Weights of a small GPT-style language model, trained from scratch on English Wikipedia: 11055 steps.
Each number is 128 + 24 x the weight over its row's rms, rounded and kept within 0 to 255. Layers, rows and columns count from 0. Numbers have three digits each. The size before them is the row's rms in percent of the matrix's.

# layer 3 MLP down (transposed), 1024x512, rms 0.0493, rows 900-971, columns 64-127
101:135119132133104145102143114098171112139142127122095121101167093153105117114122156117106117132137093110094113169134107118170138124121139100160132165119131134148125132097135126146136069087165159
107:145115157120074122139135105131118121141153118151081087106176123096126128129140157101124155118153150142111125115095110138125140123124170108168139160100126129143142135134142123135116165145138089
101:173154129136131125163086133107122114126122145164106119088104137116090115121144140150115147099176096158117121186111116140126147118126159149127077153181169134149121132125146167119095139118156109
098:083144102155167136150149164128094141102104127123112106093123111151129146099122097140138120182093169140145122134109174155128151133166145121114128133141124088118108140102146124070185190159115146
100:131173138119093127122182156139161106109117139094117135056088112130104099125143148137128139119133138163142133146076140165077140148121129174074111149131114156113125116104128136108029117142123175
099:109136155127088146148138087140147096151134110113100147109105129140114106119115124099089123159101149127161097173113130102113140104103106161102186081174145082152106152150139110144136135118111139
098:123105142121161136143096121136148165099074140182118124165106157110122127148128163133129139145172156159136110132100165169132131112130139150130120124166100106130171116113117130090153135107095102
099:119112147198092110152158141115131106147129096126130128108122138102152147110107150137113130118152161159161138111071128074098112132153129099160136131137128148158139147118155125143163127084117074
096:099139084135118125103147163120099135149074116113141108119121164168111120131116169162134108137136098114098159165124152119139142128158121150095122105145110127145140159086174139135127175129146108
105:112113194098120127092127101144110120138134124155091092185138026153128127130135155102154161145183132113082155132126136138144100093118110099124123117144091125090052131133093115128112116163162157
098:154153158159125105122134132115117116144103115111157106103150151132120137130164094142094182138149113168114112131128091138126137099098123187079109130135123162123126114114115151103137112121130147
100:143104119100171153130161115133115118099108164146123113216119137153100133137115112105144096108172124143164103097086102133174037171121143105120125144176099081124102102131148121093101149144162143
095:132185137082114107104100117160149116111156153118114154121129151157117131114145110113142134118140112132122108139157105108137155098094113113149155143127101158112128128163113133164118177144157099
099:106113117113143127135105128139119158126126111111119094152145119095118175078144082138090123116118134129118121127129119125180117127146079174149167132144127146109153102157087169129136174137122177
100:129120120139086104134108093126122153139173068194097184238145113132134134173082078134102134141072109147163103103133148134092130097095134161144130134132124093151171131146113079107100103146080156
104:089120119106166125088113130145146128144170104146112134059150125170149093106171154120110132142130128117110125135117126145092111121126119121103175127122123110123123113153094104118089150083168113
092:130183176129109108075137119135087127123147116106118113220092112119151107120126118079078136117185140134111128081169117115164145142103121113111116106145131160150152122119120057123128133132129141
102:134144186150146139080150081105102111067121089137139159204132157099115175124097092146153151109155100108125128122132131093090172174093126142135161143114122133127136151142090106109160112129112119
101:121131161124125147165118123149126145097112125118115120255124130144145134120125088154106139144091135087129165095144148120126148116103130105153091130118152125157113098139135149140130151103133123
105:111077188076105164121116099121078125158111140151123102154160127168188117144123154180140166128073120131142155148103154099099085118147130164137127136131143115117106125102130141090152127168153134
104:142107151136139123151130150152098154145121162136144046212133134114162122145175115122140156119151119140109093146071126163161123105156135167091135137153142140139103143151102135119108173115106142
105:144102141098111120091126140124165098142083119100103104077116127132151100131156128172143144142077085106108154116130110111149106122136136108124095148138141128142108124123134077120123125131133137
105:145144101109088097137172117101099145126141142130119185131164094117162123085046121135147138128112131102108091126140138145156112154151124124159079140108155143134137158089125126117114075084119122
106:149110151160148117124076152099113115121134150149067129161194148119097153095096157122137106159101102148100118125139130139135096147100135185123142102131093087119147139169181148125143127096106141
099:136116109162127150151134141110117103122157090120113125153134145141115117080147107118103169102116177173085122125117143115145114090141117121133146119144171133130146131121104162113085129098107159
100:190152124164128154157131127142112133096138145135084146154120135145149133103120100143112133064124119143116140125123121145129144110134107166129119151131112172110105149126113102143095099132167119
103:098125143110139140135121125121155120114104098142123166222114121119117107106104098091113098140122110105089109141127106151123106094105114114113173145136127139165149083160149106130167130126111113
103:107110133124176168168150135124135143124137087147134135189136138055178135146120142110118183148103123148111123127088124149137135164143133099177125081133109139125107118091153133132132111148126109
105:130164171159137092145123115149116087186120185156140131069149115126183136118147136114142102134141177131128104121152121141126115098126151155131097112123160108149097078164108123085131126076060085
097:107133111144138145141190172150139153154089062101158104144127152139141143155147088052152118134142125133174106124156119132136110176172149088145118129143165125134168097090146131164090107161117167
098:083092146126174100104132128156132101096113137151130149083087173099129127132115145144120091131133115125113115105111102123140145119115094103112106138084170165124117113119106134108137105099159086
091:154107198125129120144094109129175118117164102154127116122129119139133110110136129126128124112164142121157081099123147111133138107165159101106105083163124113102131127123100124140125112118116117
097:097158156140137109094182133117146117104133143124142139061103118107114172108142098125154131144125153116167130140132131161123154130140167102096107103134119128141152127137091158122116161156107113
099:113155098158169162136098148148127150123108130153146123090124139155095122094129154145108141160127178136159111132152122105127125105145071120134142137153102105130096104172138127140177096111115138
105:120148093134113071138122110093082165099138154134150160163174109171102167131133124158127114152164110122124134131141134141136096129149113101097112150096173070117112161071143141087128110179134156
102:137115191159131120131103156123138120112133141131155131078119128122151141157085136161123174105100096127150183153101103115183089130126108172146109143149128103107122193123073146130146085118101137
093:111147122137140142179137125102116097106140128134142164008147128162095124087093144172156122137115096124114138150127131119159104101124149111146124151158112089167095130135160137127145149123153143
099:141137120146132133141132121145120129119109106124120105077124126124092144116070151126139159108149115118156091122099114137118113102136140134162137126090087130186087176111133098132140113078073140
099:139134127127153088144145158126107118123129117143165140149138123149130089107114138111139154108164147117143142140104147135174139110100123181183096146068103193119091152124098077160124124157159143
102:100080155163158148086125121132124102125098142132133180182062078129087162148155075140155163108101083149129132078089120139081138128124113177176136131105122163163159134109139103118142079129108108
097:140094140125133168127151169108101145117133119105139135000115127122149140144136145136124081130113128152111115102158124119173160134130105138132129136101189155134135120106175162115111132116122149
090:160169092090144155189106097137111129114112135128153151050121164138140118092124151146146125137150164157137140144098080156144133125143147138096110145099184135114080150134117135133105127123082121
104:119146147074195124135163117129150148123076097130092128151138132129164151115128157128140106090173106137171142159162162119171140144085147109130134137172116140151148144171100094129152096124126124
097:118135132116134147109102141128121130101132125106105116255131123135118159078135170154096143118135096158128150114136172121117116145130126127116107174128160080075137136143127179123159150100119134
112:110135146115148157167123178134140085163146130166106094046128105092123106123164149145186093096105084183144143127159111133163170138093153154185130086125151142105107145112141138126120101108109129
102:109092113075100151100162151160116109166136058112155169159159133125143142158090137120126142146151116112094136117070115123129147116102123159158071137101141150135137121126129126147165132101118130
106:136146162142141144170117155100161094111139165146151101134130081159146130158119132134114146117083167118180129107144133136113120098149145057118130106116135126125131150132139127118113132105123106
091:113156141124128132114134132154104156084169097122124084000132148179083157149095116132098137149142120124125146162132154097164136130120106116096159192122184124147102101113139142152101144101106166
096:162165089115131097125118118130104146145135088106136165083142091098181112126134165155129138122116109133118130138111145135124120153141127129127145136170160092187094154120096128123112173146154096
102:173108135087106093116095070169140165132151155149165114110075123146158140104155106110134091169139109148141156118137141113132129146091207141138176119168176151140124108133120108164107160074145115
096:122165124069114152165113112157126176148106137133122129196127118098154145149148104114119097150104138115123097106129085136069114092122142129111130131093192118109153136129160146081105107153151105
095:117108122148180096144149129144132128126126128122151146156140110117083144114142081108122137101121119111124131155146123128136159119105156133153135124161132157139120138162136095142134116116139112
104:144154101109106136170103133124103101149114138136145120122159171144141088180141091166113137135158116131174113169138126104098151116099115148094105135168141105124131142148140125116145144113162098
102:130179135139130132106140141125126108097132157115199111162139117126095094127100082131112123124138118133133135109110129133117102167156120119109151121137091165181139138162104153115168172120118181
103:135123103117146122128109112142110154148116182157110102153129124140157095122124111158060107135129136118097122152115129122123084105167181140145115087105130125136115131139116109084124131083123134
092:167129128106108141084178136155105119134124124128108103166125139137098142125156098139136170116141127078137142132125166125103131152130048162132127148125095095086100100116143133151141179150054158
106:100098121142138151147120100125150112086124138148158159255156154116109136117134117139100130135154162127086141163121098130148149120124125084128106117092143108082123125110145107116120096143115123
100:099087148097086143141133152104134111148126133096132140112085114138130152135125130121152152087094098127149137128167083128128127106128129112114144107120115139092099130112128120123156133140134085
101:120127167145135120133102133133131091149109149137121174043174122140154136125082139126172159125120115150128127152145128135159155135076185138126146130132106133102115116101147112160135133146123109
101:119104140159125095125127115149123152163111100166172130109110137136128125120132128095151135157137138146162117165123096069147152100082144148103121131093159055106121118124102094124160150096124160
104:169161135114132159105120174137103121121140147147107162177165131102070160142103063215120150093140098180078129145130144113146131129163124118119177080108171164153173141077137121155106176144099139
088:163140142126129185118130103182154125123130141134115105075125096116138120109126128131090128135152090110124124090160111133113109080150147101113091109138111115120158141139125132132136136130099122
100:166118135131120128072085125113145116122150126106140115094150127129124077122093141118110138126095128141090119134120115153126162126170156127143152156135090104146117133167155168152146161092095136
104:140131113152125138103110139062136122125127117106139133025111148145155079110126107118132107138132134151163130121134183122122110096104115127114150081152120160088152136125099161114122129092158131
106:137132172106131162170141134156139149089116098134155162170088143103086127145156141149154145099092129091136136133118129167132166099118130117122143150143151137124108146137114095108151149135126121
102:144120115092145114125132150100085153107135085121136147110138107147139101163158151133072093160092124130113180162133093120143109103142114101146131134121118133153151067133142121137126145138117095
099:071125100157141143127148152180087095142138124122116142036086104133156122174128130129134141100152137113129099137142168109130135114127098136137067144149137094144096112145154137150112120115110125
102:151098121139110121100120137129132174152144148130084119214151155138120121124095118123175133117132137147154116135134093103142084107150159137142136151182131128119148118176105179102115188104104155
102:145133112060185120159085135108122160123083175162097157118185149091111141139123115094099170150127122149105129122114142138117103124101140120131139139138101088114166101125137131139127152134101137
094:104117147123092134114141135132125134159118142158118144085099163179106117105148112145145127124128145118130123107086136155107120124161119152069158147183126105125134118113152104131128133110128133
102:096116176136153149164158108157156105134135148096141140196116137164140165136142123156161115145067088121116119087093119132156121080106118142103163175113110137113144160141111121175114090139102105
100:121081130074104117126133153137108129114093156136082126232144095094142109110109111115128136162131132093161107120142074144147188103092144115139120158093098121120167119161103103122119103168165134
# layer 3 MLP gate, 1024x512, rms 0.0535, rows 901-971, columns 64-127
106:117120108138161057169134123116153127096151154146124133141105158104141130101107115097166150086141146134181138136126072112135133159088103150155086130125175120106151127111163106128087163125115087
108:146114133112099115112128130105156114154113143108140111137140143131107168171121121135153106091112123112134122134098101164148164138107132107119136110130083110111146100114151082131114128120112138
095:148162160100091071127126151128185130170162127144115127120126111064130128120147121084140104079163148100152131116135075118144129121093151146129125115136108180106132131124114114123100126139136094
102:111122153157155123140130125141143105124156119091134144171079147184121151168111124142118116138128183100175108121129136126123180111151126132090133132146126093116134154162110112086145117141175128
113:114141123109132115107120116136137110081106143110156105136095134094130117130083101134122131123097141129134097142123062122088144122119117173121158085152171155120156136148135101107109152136160173
094:159101151149128167126153137092175135132127107096121089133107177148164152133079127112116121120088152104123099101144102133139144098091136086106101130104113153104122144098124158142128138180126115
095:141095153145140116091135122126109088120138105112120118117133137104115103112102147172098156105148097128134138102146176157155126105085130169113139113081096145099118120116120149146125080139113172
095:110130093148124097099149149121119126144125100125134160133107141137096139156123155126150115110157166159113171139113151151151142170143131195136173103160094118121149135080129159126139141112090124
102:181119094088138163173111127164142122167132135132100109130111186104106117149092132117151105129129139141156169136096137154119116131156114134113151153100126115139144208086113127120131152130156086
096:109081113112096124136194143109134082079103135098128122154076141137105116153125124129113181092128150084160135097172087104160129129106132159089140151138139140122102076140156130129106126127092080
096:169128121103147125130141111131127060089110158161135096104106116138162146123105089134128118144112161115138123084098132127125104093096105131119118111105081115112155120189160150113126140122070152
092:088112119107127160095137099123089175126130139109157148140144136125143166159115162125123122133099119135151121105116093148139131160154096143081116147156149115143137111123145100138146139126133145
100:137119185133167082112102171183176121146142137176125126125176135135116133161129145078115150137132107103140115131134126172141104133149155143144126094110131103096141125171076117148151157146146130
100:097107142117132117106085135102110105117082186074145123164107103125105140141125099125056107112120119109139127092126152147111106117106143121128106140093111157125131112108164119130120099105114158
104:167119128146128099127147139096154123118112134147128121147141132108122149143163154124128114126140134126160116136134125175128140173146120150185154114085127130124175144154119125123104147163134147
092:143130176133177112084130119137123077120126124109137111145114093090139127158121071133087125092105135124095149074179143118124142154125118149138109110126107162110162148079117087082112133107119138
104:139148085143132121110109082124136116078115134141111101143105133139151079167154127132114183153121128124135118156152124130107144134130073101112093079129113125121125133156116140127155131155149154
105:112138146100143120115119093141104090162106150133126155144123162092197096092160157112140141094158172151102166076103161146149124140104106079141094144099107178127095126123095144105135150167139106
103:117133098125118126113137129134105125153140118125164139132122099109125102111112114130127173097125165148132133141154125142126087087100127168153127082120163133129188118122119125106059118110082102
101:121104131137125141107120102082136109154111110117132141155118143180133107121117120123102153114113151080181180096113098127138179121146130159121123125097124136119165092107175089095130098130147157
099:153123158111126107139154193122125120096111121172132116144147137070118111158086129139127119127105101103133154129117110145135123182125089146144143143117092114118151157093108114137087120160165132
104:088115132163140131140136137112152117101135108143112091174126105097133141102063098154128118114088114134124127144128132143137137172119120125114157100113118135122129138126126108051114109151139133
105:121128163135129110099129147172145126138168149107115145155159118084157154137081132149154092142146155125095115089126130135117099143112095193130113107136155120123139145169118110123140113137126171
099:126150107176166130096126153157130120130159091117125110141183101139078135104086097146106160083091144159118097092191111135111119103118121109147131097186123123090130144156108147124114117117115138
095:153109137136131100116175141097118129100162080120113098145135200151112124136116137109132139065169107147178109117150100091169162136126091147153125124101079123155104140147082105120091131098144114
103:122172087124173138101148102105114121133099145131136145158145139126147133118147135131112114148130169145088140120121152130145127146147087098164183146135121159162136126115080107145112114147146124
106:145093123123137090093136115107118159089100119135157160170111053134133117136097123136131120143171173136149138139161157151121090111084088157098134161105132132143144109142117130094121117120099118
102:089116157117097129102143161121138134124134121136145110162104109098123161178101126128151100068128101119176159151145149103139200161140199163138130099102158094117143114076161153114119117132091128
098:113146123101087133112056128134096140106120178144086139120115156151121168078126144164129118135109147117088124128097106115118132141144096153118119149126121135121111139159111117124166100160099105
098:174140089174120142115151101170133164184132071124140132122172115132159162149126169153084130138092113126153110146098118098134130121121170152117129097109109124167129169121125101147122145114117141
116:174162168119137125107095093130157082133147125174110142120109089131117096098136106108108117094148122142157123069185160134172146125136161134123114081126141123111125141126102126113153105120134132
096:129144196096155103101119146084133134118128123150149127135113132123147148159157110114139138103128157093135129130128118136093148133103148090142085122104101157129122124121084149141168148133124089
094:087152113157149122177055135157120139137147116152110137145078126141122145104143143141157147151093140106126151152083140129076098113157110135137203138155115102128149121138136117126096084120145088
103:154158152135110123136072120148134147121110147075112143125133097104152121115118184148151157144119135104095117133147120126123090145131135144150119127136164124093101145123180109106143145148145129
101:123125128089142139111106116165075103151150176118071151145168135140162093159117153140125137135113173094134092126146130132134127139140113118157126102109107098151148144125173089086078110142126093
091:167092141100120159154143130108123114141098163126138133126148154145165126123150108106163121096115124146134157121140093100157098142150126137082117083084131142129105161132155109097134096125171100
098:118148145171163131156126132186132089112125140105087126151108073124118104107098148111106154146135106134135111105084123156166160142152126095148118110137094114149128170117085146165138089100119131
101:134122142108135137108157124115154137176173131105122106129107117126158097114103119120134172100110120134135147091153116180125188101079142183111134112133137149129057129128153100129130109151087089
099:136150115086098156168120092171186117091082138125135113158150156145138064087087147151124100142118174136107140179124135116142087146159164127101158116131129152067095103113147126168104164137111176
103:118120116135118109129126128118099112092125120087169128143159060105116148168119098121170140095130167116138102163154149133126140149151159161164074132104117152137162151127101163098143078148134159
092:158153100106074129118127114123147092145103173141122086125110125114136135084152128121134122082126102133166133175108104117127099099152134127082073104062185119104101129123106153129135117151101130
103:163128116118140121119145102094166082152139115112096080138156110090121130155103105112137093112150108112173112086159153157194121076114161129151096154118130161121152138153145138119108126106142126
098:172072118132142112132122161129126155179137149118034142128133102185125105128135124145149112130163134129167072156141154130117141152142148117144113102111125110144169139140115128109143086126145111
104:146152110120134129056138144097134128146098085124114157182110140120118155101127140126145134157149153156097167115094141112139158111162129121164127117083128196171138147182124184124158121142129138
100:115120114119108096114169116158117128120135109084098124145163120122105130156134118130142140163128151118131137138101105132137109107130129137147130139124160135134140125114122103110127141124113132
103:142120120135132100136151128124079121107120130159133100123142121157134098118118130162122134098169194129072136108151147143155106104118169114100081135105134116131102125110117102159130156145100132
091:112143142148148108112121110155132162105171104118106122139132153138131121152129159110114144131150155141120141097152137147156097143069100142122104139099121095114117142144151140110077106140124132
100:120104146111115130134100141100138110123106113132100180128140184113167106134117107137127131127108150161156124164161162150129146137102154139162120151130175114149078092152149157103091105153147115
097:118128162166161094157096156096145120159156113120103108128123165159131138137121129115101114108086138111109100144174099136185107103103153130111125132113152136111145124070095151100115121125094187
098:087120083119138160108124115133133128119132120161154171115161115121124148143116138133156178159108127133109119104155118131119087170077137153117139142133104138109100108127124146090118126098117121
094:119069144098122127124133134087160160149117144099130114130162091117125097112148148151144150149069143130113107123110100137081093153127089142113155137105127086150135107134114137141100119114121177
101:149117088122122125167150123106107108140175138132128075146141151164127126123133108151128134097105131111131109140119138126127159132088115149144101118154113175113100144092083142145132138133140124
097:126166097107116115108082133133151116108173114069073123137136147107187137203126123166106106113096151150145112122140129172155134165118098114113099105117073124144130147122139118110132105131156144
099:139078139135118108109150105145155098145126112088144114151135105143129101121104116085144148103127149145126080107122147146088085109120131155142139149161163097090137142128131148112132166138087131
096:160123116119167131094168148165164118117143151163121094101127128122128103102120148161155130118135105110120150125083144198175113148104105166142140141128062156117124143137143108156104157164121147
103:125153111132102172119175100145094124121108133102131107139108106117139145173112090131161150101116147146181117128164121152111112156124123128132124153093124162133134112122135123116074122176104132
100:111122149093146115165103089149147136131112149098158161145112133109088141175115120158151138125104133118170126156152120130138133136144110103153135134106114151073142106127135116105158084146118121
103:117114149155129131141111143125148098138082126136107144122149120135125104160131137139061108141141103112106090127110121174139123106101127118127114116145128092146151123120138088131170140095083105
106:098122136153134161147127127171110104092154127156111144158136129143097126090124135134146133162127157143104082126126145134123118123108155084119119150134129107142145148158157129131099090129140152
103:126170141145151150130120165102128086081146101141150147158109080142141109145113126134123134125134139110128134097180142161148053105107147153108133183122122126121154122144122165098145164146158114
107:133098121128100103141154175090116093181136128136130133138162127133131142110093152129142131139115172160099151160145167146134140128074119127125169162109161150123141166122173120123150124118121129
097:139149106155148126131118126135164105114149160099144173131144162152135152176128134132156105106131086151144088125184140115149112125107130124085117113087138126147128163117146152095123142168137087
107:094091106129148123095128118127127142141124104087112104171133116151110148111094117129152139105120139141176118132145151122143111163101121159129124163106142141135152119144143119095110137108104080
099:142128183136117061136116101094094116127094136131120154138147199126159120094126150131143110123145150123149106106087164192152146122099095135092129147093122111122128152086133103146106077136152105
105:123080115115139108118145117108129134139126120110114113116099113121116104160137119099116092120144140106084144107072131112140133095125118091148136136095122161152173104139104118137106134142143114
104:103161149143145123153104184148136071119166129126117109142107109101164138186085114182120141113104127106176123138103117180148072143160134126138095082073121116142105105122167119107098147125127088
101:167140160135142103088135134088122120164144111141115073166128136160149138131119110137149139120142159118140150154120082165128140099116131155166111148110108111142163149139164165127162133105152125
100:127080145081162109117107137122133109112106138149108110120117066093122161102130138122126078155125143135135084097135085153129117089079137101112147127126132104116079161128160086111161191107121115
093:144109137097127110119168139114166120128122123125089122155163120102132156139127095087148087149128158153156137139138134146118123112120143110091123131087119135098088098150127086129167128102135078
099:136115076134152132152140124116153160134111163135122125127165107115106099122120120136098145145148161159146113173114151107147162165119086141122131108129090121127094115131081119113122156125204124
095:117100099053154109128112117094165114088105115102085128162076131117179126151101139098141115156125112127135142141092105137105125151120158071132106137102140107089125089159092110134106062137128107
# layer 3 MLP up, 1024x512, rms 0.0531, rows 901-971, columns 64-127
105:167167125160141109167107180117162160185175102139085137132154163115085152155152139135141103112126129182161098187163110125142146175101108125102095125137148101096124119103141115098114132146137116
102:158135145079160121124135167144151087155143168118160132120089162123113113105128144143149159107127133150114111151104121142073128135120113152142104136143127127132130164165152128130148146091131127
100:099124141162094106151140135178126115140160134112109157083160141103169142126144160101115104157124122125097153138126090098116122167132103145155126120157146128094115158162143151152132150125133137
101:144129096140120076111102118139124147116146119124120123096124118137099097141116112127149091164150130119145132096120100145102144105150115174094181122153144102070126105129144114140089139125175133
098:092138151153123112147158126108135100160157133168104159129125109123186139112106135088073157147130111117135114135130156120129148129068114070097099107118141133112120086139190102117109127143143143
097:120137116132144150101130133148079093140108086137142128117097132141115094133148130119070149163120111179161102159094078107127167091136185132093131121172108118146119152103143170175147146113148138
097:135092138129111144083117118148098123166125089132098098106103150131085103130136147104104105132063095116090108131143161112138167096132089170137127117122110152180116113137184131172134130105115156
094:108130154097178149160113111125127093120154155104174132149146131106149126080105122120119102118140117157075094082144109137077104106150145105106083141115128174104116103116117119144161134144165092
101:128100102117169129126151111124132131122140147157136110125152100130130150153099117165108113196166158121124152132098166122101136133163167159193166111125133128139088156118119099168101182100116114
096:125159114125133093109133122172114124125167106104064183154101117175148104183097163168145097152130153087136105079141134125127130169111122133132149117107144131154114146088155101114170154135095103
099:096090130149134144159130128176131111134131090167089114129134103112143154104119114106109128138118121122116147140161129141194134137097103134149161123125097100110126124157104133101127117138172130
095:114157145131112139147082151132152146129097149168131118128136147170141124113122096164126087169184126144083123148109106139144154129119176125130164121142124113150157107126132116116174148095124139
099:078120158123080137148117148105124112114116115145098117125101121136104180136167108107110120123105136120131108127132173128091105142092158135061135103097126088111144103158158165114137129114180127
101:104164120121087108103152125084112170139152130154117144127123159123140095094165121131103070118128141158139129144136151112132129084116122166095124105145123122147116168152133095144141096114136123
104:124118165118163094117133131135142128126162121151109078136102118163117116137147158157151056163120115123098103110099133137117101150153142126147129172113132107124122147127116116095135092103170173
093:133128116152072128102125135132120147162158114132138150155153141125144098077123156110093117097120145136130139168089134139144170135107135164103122151120140165139103101128124153159146081142118117
103:059159119130109153137164132131104139114141122093119118136128091128132098109132185106152115176126140151112139136089105124119119121155127108134150130090151140140152075123165095114103085138120131
103:163136135124074096123117117066082107119113143143116134156122112130170155121132072174103133144132143132120142117097137172113147165140127143091124168074140093135128134165125127142129103119118134
107:146160149137093105117124121129122134146115149130141067139140152094135102107094172163087145145162152079121149151157114160112126110119130132130124119111130104156141117077146111141111080131120136
101:129079124114136106108113106122123076112127101134108100133151135111119128121129146101128122132124145148107117152143120142149126106180139131161149106136139108138166114119137129158095081122126123
105:139127129106109147122149145094109160120105106121179119134080048130111079165160094157149124132105140164164144105169163146116088134132142135112122148164154120106124135090159127110131094133092145
106:184142146120080119118134155108157138123162124175099143116157122115140180090128159124128125102147123122147120159139179133165084142116169114160113098121135138140119154106098114109073135142164124
103:182096136121111080111129124086158142119083136126148108130160151112125150093138100127140131095096132158101154123097127145133130132120191138125123096162162095106106104168162118150190126126091146
100:161117082121131133104120092139118144132139091153076134153129140125170155097098138109145128093155122133106153135118133161145128115152123118167118111082138078163105133135144118138162098165131131
096:127163159151116140114175121150082139144152122141099124151140143115122128108137129126103116125089109111083159099087102129152058164108146117091123137122153098110116103088115142136119165133125100
102:083110136113124165159098109155156136086086156098152149135150154086102150099139127110143129125151097149144106134160090149096085129119146169122162120130095131098168082186128163113099174103133150
100:138111120076084165154149121133125111111142077128138087136154129132114140134093088133127159145097154127150105133097144105117118074116144116134115137176136118132177138074143123150091168141097128
103:151126114098097105103135123125139101121137130140137147128169087114142149127122151104173111136136162124102129105137149143132117111127155097142100141156148059135096146128124191120132140138079132
098:114168132107086111151112137104076142098126117173132139127120139116103122145132091163106126156088139098120122162119180112152168135112098130138143108096162108100097114088151091138109201147118103
100:139142128118063118109130140141113154131159107100119142111147113148090182146171134168168139146132166106109122102121156139114079152148120098119165114152163112122130134118137145146117136093143112
093:087144103100151115139188134134105169125096128147092104127114104116142128111136151116130157106124128072115139152072121174146163162105134140148098118133113150151115119116196103143101121100119131
094:128129165116151091126105137099131121099086175146156130140111082131089145132126102138092117127119158121131148132110146152129132125117122124162188109110123124138113156133139182161115151121164144
096:078130116096127122164139068081103138150128126131111099133110141130134125084102137110137108141133114184166165124068130158142126123097165106088144124119112142141142187116151106124129098153173125
103:147132139187125145144171139129105144151139133113141115146160139142102114166156141108133138122133122154144119126138116174167157145136124123122131158087118156110126118110101111115137106112171150
101:108137111145173112128147128114166109102116109080098106125095100168157100138092134147147145129139133096129137138126131134128120135118124188134133110097067137127111141118143134149129104144112136
095:137139117106126179181129139123117119138106151147145117104129132113123151123138170114140105146142111127118123148120109108152097128115162137115127131133124090123086163122133133114167121105171129
097:155091132115104106152138168149141136153143138161131125109160090119107111204132069130167134158115153128118171104081123113111108138114151164119169100161132117151126134186152162130134130138079133
097:121113154082091138126165125119159115132139121143131128138112129137122121157113093134101107153109184131114124142111128117140105114111100143136157164066105107155113101123114130122126173146128106
102:173126092130147119133130145163089142132089146114113124128118112148103110114144134085142154158143114102146142113128147146125125138193139145108089097144157155157102130154112125170110170150103143
107:125122137123136110131105136107154159094132154116158119125146069109117122156126119148165083090143126142156101111149149140138125140136111158125159130134130127063135149119151166123117114181125145
094:133091081110132122102148134086116084096112148110155135139073117152138131101140151120130100110121154105156153145093107140108138088124149143097099081113125152170132102106132169141166143166084134
104:121136126147125138102146108121116134149129100115134164117143152111150133143113143119127126134179128146144104172115161084117090137101153101130178132149127129166132154107123128132100170131099123
095:060117125079145153160100102140160125136151109127149145133152159141069155100091169100159072163143115119145144148148122150130108071165156128113136120147111109164090128145156117094113125144121135
111:133158140137149165112145145136113082146160140132162129126199156114101152110133102116119135107147091147132106104152106111161147153096115102151126111112142106121140111111093135137170088114139118
102:113100094132095141137130150141163132129129112128144164132101149151112188126131110180094112097148155134093125125124103105154122066126136102077092124160155128091161124124096109073114152141128110
108:172186138149062115133114102101116165145143126183176123105151101146130113176126091103113102109126171134124097138102116128139088121082179105141131127134107146125164110118141105174091126124152100
092:134125163104159122078125117143182094134184192132128085123135097098149163105108143101137117099123114081127130111147127149122090163131142145088073109084139166074134109133126105147122150145142150
098:124139151151092155139124129137101075102142163112141156115107173128096164059139090147086129088135137104150148094129126146101156158159122143109124168108147115108124095111145145107121171139118098
099:093110123155116073128105062133154189165115124122133101123114184161132130142110129089121139112101109135112133120114124122180121108089155122136159150143119077090093164057133123151162120114131153
095:138168159139134119150172106133125072168165147132117139121139161144117091151109130148108143098130133091153161141096131160147139180125153102128106102164111117127142159088139126166123113154128117
094:118142113120123134144066116118142171146132149157096097104102137123103151106146130149131154140114148123088105171116135167094132108121148141117153138082112118091116129146126136128126097169123107
101:112130159123089158097129106117112155103122116134097137143113147155115149146100118129113144140112145117134148123134122140127192141135127148146121107104112138178130095133111102136155134092097127
101:133137102114101156099135147124110096116170120111112117140127117158124090102122116138114124103139188102114127147145121108175181171159133123100116145160116114146122179171149138117145124117086149
102:146141071139112088158128133166164145140103098157181141149178162167127138126152121118136118153095166122099137139164166131139145083169111156135082133128126101150126115134111152155088089152118133
093:156120141138158108144137140130089157145134091147136103122114122153135102132135120139121098170105081082146132139107142151161135151129152170124168131137116087119135132127145089147159100103154133
105:157062143069190103122133104115127164109142147151087157155165141117103126066167139120135136120146122083094157163101135157159148125109124100114138114101152125124080133136095090128136109144107101
101:112108146156154129142107160102164128096117147138176148138103149145147138164119104122127099148089126130187150153106138058110130155125144130086076143131130122118093143132128119134138100165150132
097:125108056140155109150129136138101142137094164161107116140145109149124104088138127136172133131133107131163169106120124133139133102097118109109159106173102089123136110166144108123136131108114082
098:150139114172118112158121129178164109137090126162103125113118105143128114107102133127139125126124100111168145134135094151113135144134123143101100188112117170073146101074133162153133152128118149
103:135134134167114122072102128130110121146130142129102124105138172121121132162134130155099097081124094162141120120130103170151121113139076171106142145149153156127133190114123124133165120141159115
095:108114131140134121122147147147114144191099134155116119118120134099138185143132121115122138144079185116088143109101124131120134125137130132136166130107124158143134135121135129113085156131131125
099:109137133151146156107087119097148127147105127084124095138145119047123109091126122115144158111129080145102114145157117129113154119135104203149181098081113113153117105123129117160086182082130144
105:126137131199137086108107155065146170159159116131130066138119162127157115102130156147104171095115136104192117129117172130103129109092130149102136145112150122137129150147150139063136116137137131
103:172128189135183125157130132113091128139135139147092096117087127100152140161141136111145159133126100137139124093156087127132125144128167129130103137157192144126148056130147122111206107121116138
103:123140109101144159141131146095137136122123119121104117128172091091133138100127138147069154111139142131139147118102080125113112162115157093157110109119175126126130118160142139093146120186091105
104:131124118101133151121124158165131116137150145113090143131109109142148162099146123153118175107138138123156105088141124170120083103110155090167139087143124093158134132142145163109115163118093149
102:101145099157124133172165143119121123199094133176095179138128145124138138154134148109107156142167135159087134133111100133111147164093189164157157192163149149168113137143110137163084165166127168
103:132141173092160145132122097131116127142102130106108109136129105112153134132105120107116140124117114138167148152154169117162138116146134141089131105084163149117141115161104170131118130128151148
096:127105157142113079134113129117158118103150120130107161139163136139085162147147098097104111121138100138155131099133149167119129152120150115114135175116086084129123095080135101169149185136113154
098:103110090126129155076088133128140125086129130136105116125115115132110081141129120127143157129136115114123177156084150130112140154131117139137104172120093138151120146115105124116135146132135145
099:119112134092167071157132144145102129167146124158133146162126120130112138169107115154109146148117153137136142096157160083150137130083143127169155131108154097134114125106203095109135134122117101